Each number is 128 + 24 x the weight over its row's rms, rounded and kept within 0 to 255. Layers, rows and columns count from 0. Numbers have three digits each. The size before them is the row's rms in percent of the matrix's.

# down: layer 3 MLP down (transposed), 896x224, rms 0.0964, rows 280-307, columns 112-223
# up: layer 3 MLP up, 896x224, rms 0.106, rows 281-308, columns 112-223
down280 105:083147124105163143140141137137143132178108118085099125172109129079124116122113149191141122128138098159150094136096134140130097158129148122122131127106166111132107166120157145128161097126115118163071084106133148090092155174141170156122130066126126108130118113158135115171188180120127124164102135143138073178126125167127129138105176123132
up281 101:082140117126126171183141132113118160086074130116085115125112166118054160121130124120137161159133152133127118127154137139141128129141104188160130147165173170134162130086125163116120115118137137129157159135135148117088131091125115131163143136105115128128123160120115153163131173145156097113101100147127164161128100115128157143050129170172
down281 102:124093117104122139109110142152160141124167136126151119158141147091162144126122103113092126098086116172117142062128129134150115102132151110120126116140134125102052144146121121134152147147133187097084142105138115139095116095091148124108127151145084120145144147123135163111107134097128121151116156150131148119104102162134121138152112147119
up282 106:143119083141161135152120113150128152154054133137116123089119180093098108155133140113121133151130159138147131128148148129099132112117127160139109143127156146146116102131128121148141152175144124124130114093131121104139110128172154082141138107136108130126144110105088159115089158132168095119165121124126115149133106149154197137086141131111
down282 108:105188132135121135102098131095081116156169080093113160191101111115142112117170114144122173136106085116142083122065124107172090137140141135130143099162105117142138152136137110098124189068119131102131121099103138106096120108110124157110148140105153118091160149106160080122137120158099141131140111128127114124117126109131151155107142115142
up283 108:152143076107143104154141147103122170123087111142152126121122132162139102077133168129160097084178160137165147099091139091122121138196092122151148123091117110126124143163117120129112140120169151100122139152171144169110128096127123160146124125085136187127068187111151147130148104129115113145128163140103141122113156172116111125093113172114
down283 110:149124136102127159142166112118095111128099107130124157140114139111107124149094140098142102075054146120118149129151139170134172132140162134114099114090177121144148074168125121122116105180133121132126156122122116129097147157111123148122172116160132146150113133112070126125156158120147111110130148126133129130138159116161127136103106146137
up284 097:092156147129113081096148128122120129125115142141130136099141180150123086113135164098124156111118125118140151114092162150120139117193148133130117133133149135173160099108110112086116122122131172137121137152085114151098094126110139155113134102132169174124100139130120157155125106100134136122146124145167115163133159161148140091169089147118
down284 097:134099105126123074142125134095093142143108153085164104136135114091145169109122175154130143176099120131177140136146141125132076086121155091100091120132143098139101125153127130131094135147158106169123147137132131152134075092160108092153153155125104136101144132124121171141140141101132114115127190114197169116123144144110121154118132154129
up285 101:129160093135147125086137113103131090105138085130075163096144172147147174172131145179130119128129126111105098151122118123139135092141164097124140102110122118148159150120125174121138132108151157122167116118094093112124130150091169132117148115123109116074115117155130137099150156135123130097142087144082108108151168112121088106128065156116
down285 093:073119168105132129131135086149139181148188146161133104175144125096138110093116093063091133111134121112162139129173151117155128113111095123138142141108090139081122141117110135111111121132084157142117138108138157096126146105160136137129124160088147097135119132068116115128137129137118074141115157079154156159109084113153147135142214111099
up286 101:136137117115118125093168105134134146138157129142146143127126116106144134123135130135123145093105104176131140128123158155137132124118147123100104124140124146110154144173092095147163126136135119126120114117115121118128097142145136121125138138100112132139124162126133155143152125164113128148132137114108113153111145069165139117148107174151
down286 095:101147123111160111126097111113102123100141117110137106125098140124125143147180063134140155150130158121116138127153124168138125117151136087117150113095107107109122114093143150086109139109112117107136114140159107152109150089132120092175081112087147138142162147132111147095095114148146137105132179152162106100126135122126151112136120113114
up287 096:147097140130137143154126156127084127182123171133155076152102103115085116095127138138114100130143121168131125129135137109170135128128173092121111118147134119128128134130094143146118151126129175104106140142133143116118137122151127122111133147139130135122137128170131139141121069132102126126114151154162102098135144092188126133128145117186
down287 091:097125071147132104156136115136180124115131172143102139101143146106155112134129130153156144116126112142100141147134172127121106142117109146119125144170150136114130095123136137133101135128172102151101107122105153153156137167108129122141131127133122113142140083135121116164131137145150138125134115100113147111148111140093110080161151094106
up288 091:127130136141150079141142091120108105119138079144113119142134150153120147157134147106124122154129092115147100120110139156157124174135133129121180116117144114122111138169120119086152098127149094175119134157114084126114117120145123126138103136130114132106152124094160190157122182111142099135112172165149128147122182150125105133117161137136
down288 100:094119105095083164135150099138079106144110132160109131115204091119122117098129169132108099134180130121100135141114138108124136126131138072140152143125145088122118102135134117115107088128141130120126140121142136104097121098132159136135105134168119146122130135124138135100182125127115133121113152140163128130123186142155153104133164155110
up289 109:112091187132137136147112141135119122094135098138157167122086135139128154130099137159113140153108142144157114099121137108096136135149113153140111160129095164164146120131105152150131118158136144161149110097123188085113192142120127113114098089134160156120116133149141155137172183136125124109097113158129105132118121147101144149136121113145
down289 097:091111075173129141116097130113142106133159129152091107158109127120181105108120184107133129125142133075097139150142103120127145140122126118129143094149111117115135155142132132098143096117108129123116116133132113150163116155115103149095176133119139119084095108114095141147101133114149098141141153112139135136133102150128138113139163134116
up290 095:132131122108109149101105190135088128145122124147123131114125198111126145115165144121116114135098153162111167134094135140107109137114128104119095115142130179117159130097100148122117142140113137121108115162085116141115076159110090152102166156143157096142107127093143130140128104120147070122094123128145135167119124145090129125157098164110
down290 108:155143130096120188133140189109142127142160135107157136157108132137101121105144146126138150129150117112111110111158107105156107085146157137143157119121119114122142148111192081150118120160075140121135085107123128103109153141087123075074140150138112114088114151158112149093138139143152128109154172131136116153134129101172157142109130176143
up291 111:106102146148146138132152128149146119087141118119117109129143128091119161090137152157160110157127123127120141107123123140147118123150113176147113084085124132143096103042194117107132099133147141168110147095122123143129147120131130138130142145152124133156117171087160123141133119123117148109102139116123102145103135121103119110172097128155
down291 111:121104112134133138096153135130163134099124132115133128117106145133178117173157111098127121152136106106137159144153155142116140140110098128170094131085161169121147123190132157162127168093137105133079145125100117124150127102146081042115127155166193178101119089135128131145125096119159116123119125130137106166135149140100153124136137125129
up292 096:101118168146165120129168171133121120126114100137160140126166126123095133134116165181125095147157102114114149103121149113102100105127152118130120096095140069125149135161137136143182142152143155102101117151094117116089112136120185127118137117130112141140132134114146132132152101132130108076119153159141132127139127131148119162138148134134
down292 090:176156122147121133130085137120122139145108090118127100126150138149125162144167144141122133141133094146137120150138125156116103092094087113111122119096140135140132155099051166167079090137104143136152110087158174119129153139136110129155143144131148098119155119126085133144143138145125130142096107108123123134129134152118109112149126126124
up293 101:120176134123159122099139133132143176137118138141092120147142110131147146139135116122152136127125138164124136164112137110124122143119126160131112142104170132093130120151108130140157191124100111088069102103087118119120128154080095129113135100098134132167093114117184116122132130149079139105150119117128107151163082130143123105135127165126
down293 097:157136157125127077122144117167104116084131128110141134151124182126123129100137125097138186134161186124144087136146123108126139172092143173147134126114127143120079134159100138123120161127109125099129131140128132150116116142176119110138102174149101123160114094107151138097078084152137095102137127122117085101152149159106106103099095131097
up294 101:115119158114129112091118119142135131109150091123133141119150128098107127121153165116136120140133130120081142129120122148136156125118124143093125108151140129139112118128081134094096141049118116127151162094137085139160067129168095146146090130122149150175129121126159126148115082100176122122159145116110134133147110113114104089121159137132
down294 096:141138150136091119157137178151149111167137143166195151106115136170111112171095090107124112145099123141111125174102139133116124095121116104167126125094143104103102116184149116158156155145093153168095120109117154096142107082095116149120125138132105142088164175116108145156147128093156124156101093136139129134155131108122149098147106120138
up295 104:141150171088103133186148136139124077085146136116091091120109133113068156121108138177156101093145128128150142206123125136151134135166134124152158125131107097157113094149145125114079106123117099129129113136123119096147149130143151110123137180140101167157113116127153166081117138097146096130149124102152097113147139136135136124118127183106
down295 101:117149112098127165106054150128148087094097141117121076115104116121120124107107119122139113122088142087125120140080085145098149106121119127080117149128092123095117111128082106139102103147114124164097091164161124138105104155107131144106121139108096143120137086150137167104186110136137134156126147107157125126142160088104122124159160178124
up296 099:201121134116127122144133127138103086099135140094129100176156136099140124150127092162150146127126130123120097137092130101104159108146143086153137126148156144132100124102084145144172139106143107117172122099171135094149141141141160178118132114118116160124114109084122112126157111102146111132126138162116144139132124145121083111107112126151
down296 110:139143129101184105114153089118118169137130167127114165152157118126129116111151122147178155108106130155140099161144138137105129134138138140149119144154151136111176152084121094119129145163111131109157124105090111131107091138130104089114132149128120099118145126096123104116140165100131101145111142150122133139105103110131104144110126119178
up297 095:160140152117153116117121085181120177099129130167096116155102147102161111129112103103133124109125135167130142155145154141130175133160123125116151130078141145104146145125131146161110089136125141117100142119126142165121173130148146078121168145147146094092138146111133131173124104106118099165126138121158127183111085108131115106112116144162
down297 099:103177140105181135144118137112149140098121119166117154099123137112139139122140172106136127121156159158148136152138131134135152149128151139135096133108142149127112153135121158076125153105118130098105083121141086175102143125105134098143122140125154095169167129132138129097141140103115133156104113162172145155079124107137119117122130094127
up298 096:116122157113107157120145110109122095117157136167103130076138139120146126168136097166100160146153135102107092148126094117170144141120090162110155156101132106121138128141108136153153096129110118176172138091154124141110126139155111135154163090084064141131088118153116158152111172124130099126169115132111106130164136096138160118156159107121
down298 097:143137125119119177161179135130118115137107125125112163144120124112152083171163126170129129140087138149111149122145135150103110058119166123138118057159133130147137107095148104106104132152120127159120121139115142132161130169115102103103153173143130135135090131133097094110121136127156102185156136119147095152114129117118098112125115107062
up299 098:150115131116134152152148125103105134157122103108094128144085131081059093109120144142128135123118116160119131130091142117146184131106175139135140128145123127160107159142134150105150130117143185107102156144105107107119094168098098147140114174158134157145127131120143115140110094120128113126131129092117123140089111136169104134118102106124
down299 092:119130129154150081101155108125161157180129146184160164092084076161107108164118082115089115130107093117154107129138112131104142120152118136136128151106106177104131124140160073186119092165087146130113101126135131121128151145133138151145141150094108105136118113098101138117111149115133103133109121137163138109121150098099111119127129134137
up300 099:124158048146141142099151112151103110134116129134129174135147129117116147101133149111154169153086150114088137139131114156127088154088141119165142139075142142119101120122135094152144133170131104191134099100117119130085173139159094138127102117122097148142106126115139142104114134110126082103110091129125145132092103137138096135143160129129
down300 093:084112132136117157141077111140155119111161133114134090094130126139091162169091147126160140100159089112099158110145150157149183104122160099136157159153132111163157117119149128111141107142107141109093158147104179106140137123099168138119119158149154177135160147146102130184132083109127144129128114152100124131135103161117127148122136126130
up301 098:133143117129137095123108177121125110110126129168123123115112148165123108137141125102126078165154085150148128125112126138130142119146115126115114114131129136131106182138141204091127102149101131160133135111139134106125144129118108140124161083123156109170113147060113138128114097103120144177116143150136161165132133146124129105118155145143
down301 098:126099121090156141101098085132126135149113134113146135144104073119159140099102106110129180107085156120090112150146157141146155120124135162115110109129068147125128134103135150196118138157100141096125108122113150151126126140140147113138069122124100127146088122123116127129123163104137105143152112118114122080158151163117159122090144103135
up302 119:148126126088111134108127101117166102113151161151125145107130092134138149101156080135173126145118141125127116097143134099134145102138137121110111106142131140132150131102124136114146141151117154106111119125114137095115088151134165134126065132112145136115141125139113177140137174134114112122122124120109113145138136130172127142107181149160
down302 109:130064097137115149121130012140158147165131115103113104148101137125151113127095136137124132086125114146142123103134109089098146118135166120104077116109131143142156147154099125176094119146116142104154153115156102155118133120081150122177110181073139103144147127106131147114145125132116156086098110068134151094186146124103129136135116102138
up303 101:130110134145071149166135156118138138075103122117138135098119119130124149095110118165106100140111138117142094113084119122158154097102109115140132121130074108154106141130147146103130131162150114131128157176189153154111128146103092086128129104147118139135124141116121132111103154145158142142146096146147140077140111142101111125124117097127
down303 089:143145146122123124115114156146122114169154095109137160133106110136148115140166174102125135101110112083104123139159118111150132129132147087117106195155143146164130130097170123141171147080133127142122135137124092147170117169112149130141151152125146119109103103100115135130080107124121139129146150087072142130106108123154100138127109094180
up304 102:081124120161125130156144113182143105106123134143127113138106133164072146151118136148106106174142101143149135122145100166170123104076140108156122146124106127167115146098100159124123145103159151121169128120176114124156140165112122151151143133094164106095149172126148111100153144132136129114123090105140142108142130098120148130152066075118
down304 098:153113159137140099155108117063095127147097109156116125124115121138120131128132124130109129131151113085152122109157152094129148146136117096118104141132118065120078101074135139120140165103129133082154136136199146114128140144088115114144095121109118085097121111116154117109145116106145148086104144167171112090161112119097148109120149138108
up305 098:117153131140107127137141138063128138156121105127125147156116138089117115136113133130129197141157191102126127113109124146136143171109145123153098089101127118157139142113134169185121123132126125098149106080142105144152141084117105145083159124102151136119108155119105147121141118108108118133101145129132125124160085145113121112099169135091
down305 100:131081126124127091146145113142133132131126122127145149124133100121135093099121144089137136095117050159141117141101173139172139099124121139148146110158098162136167125122109082111144151120152160138133169162113142091136114134117138136164141143141118172104125104137157164158152158146101153116147148127066128133125103176181139129135149117086
up306 097:141078129135074156129150136140129107103132162124135144135088129163162106155130109146083125122199209122131100084113159153128138115120101137165150138134132112159098140153108160153122121138166093167126151143141097122151184119137106100095140102172170167099149129138154129098123132114125110168121140122157117165126117164105118102090103093170
down306 102:110108162139101169189138138126130121094142112097117152104114129126107144101104146112116144102129102167141128131090110148123174118131157119158154125146123138074149070111125167105139111160166114115147098095093145111157134153114135127099119119091095140130100107146078143114132117136153114127124136063127091134127116170097140127134115125156
up307 100:143134128155099138138143154134104195172121156141164138129123139114158117145116148122120088142101114103080119100163131166133082128132144102136085158158098179131143173157071117127132137144140120144071159108144160130127116117188157129134182148113168166144154109111144169125107105117160078156131121137124154136137146121140129131128103143140
down307 105:157146059160099116145154137109106108134118091104132132094108108145132122107116078113125107151086155068163120101110107137118143103141112108134119114111133147145133171147133146135141174127141153149123096180155109143123155092108110116130107100083108104104159175135176126115115091120138121124098128112175119108142170101083149123136125141119
up308 098:130147123103098138103116099079118125148142140135133170107105109092183088151143122146119133133125168121163163112086114113085159116145105121082118108096152146115121161086154202169118105143116187132102168158123151094128102152099133114144108116106146141138120151116103125111097141089133143122120115113110086145153114160143124125138137118106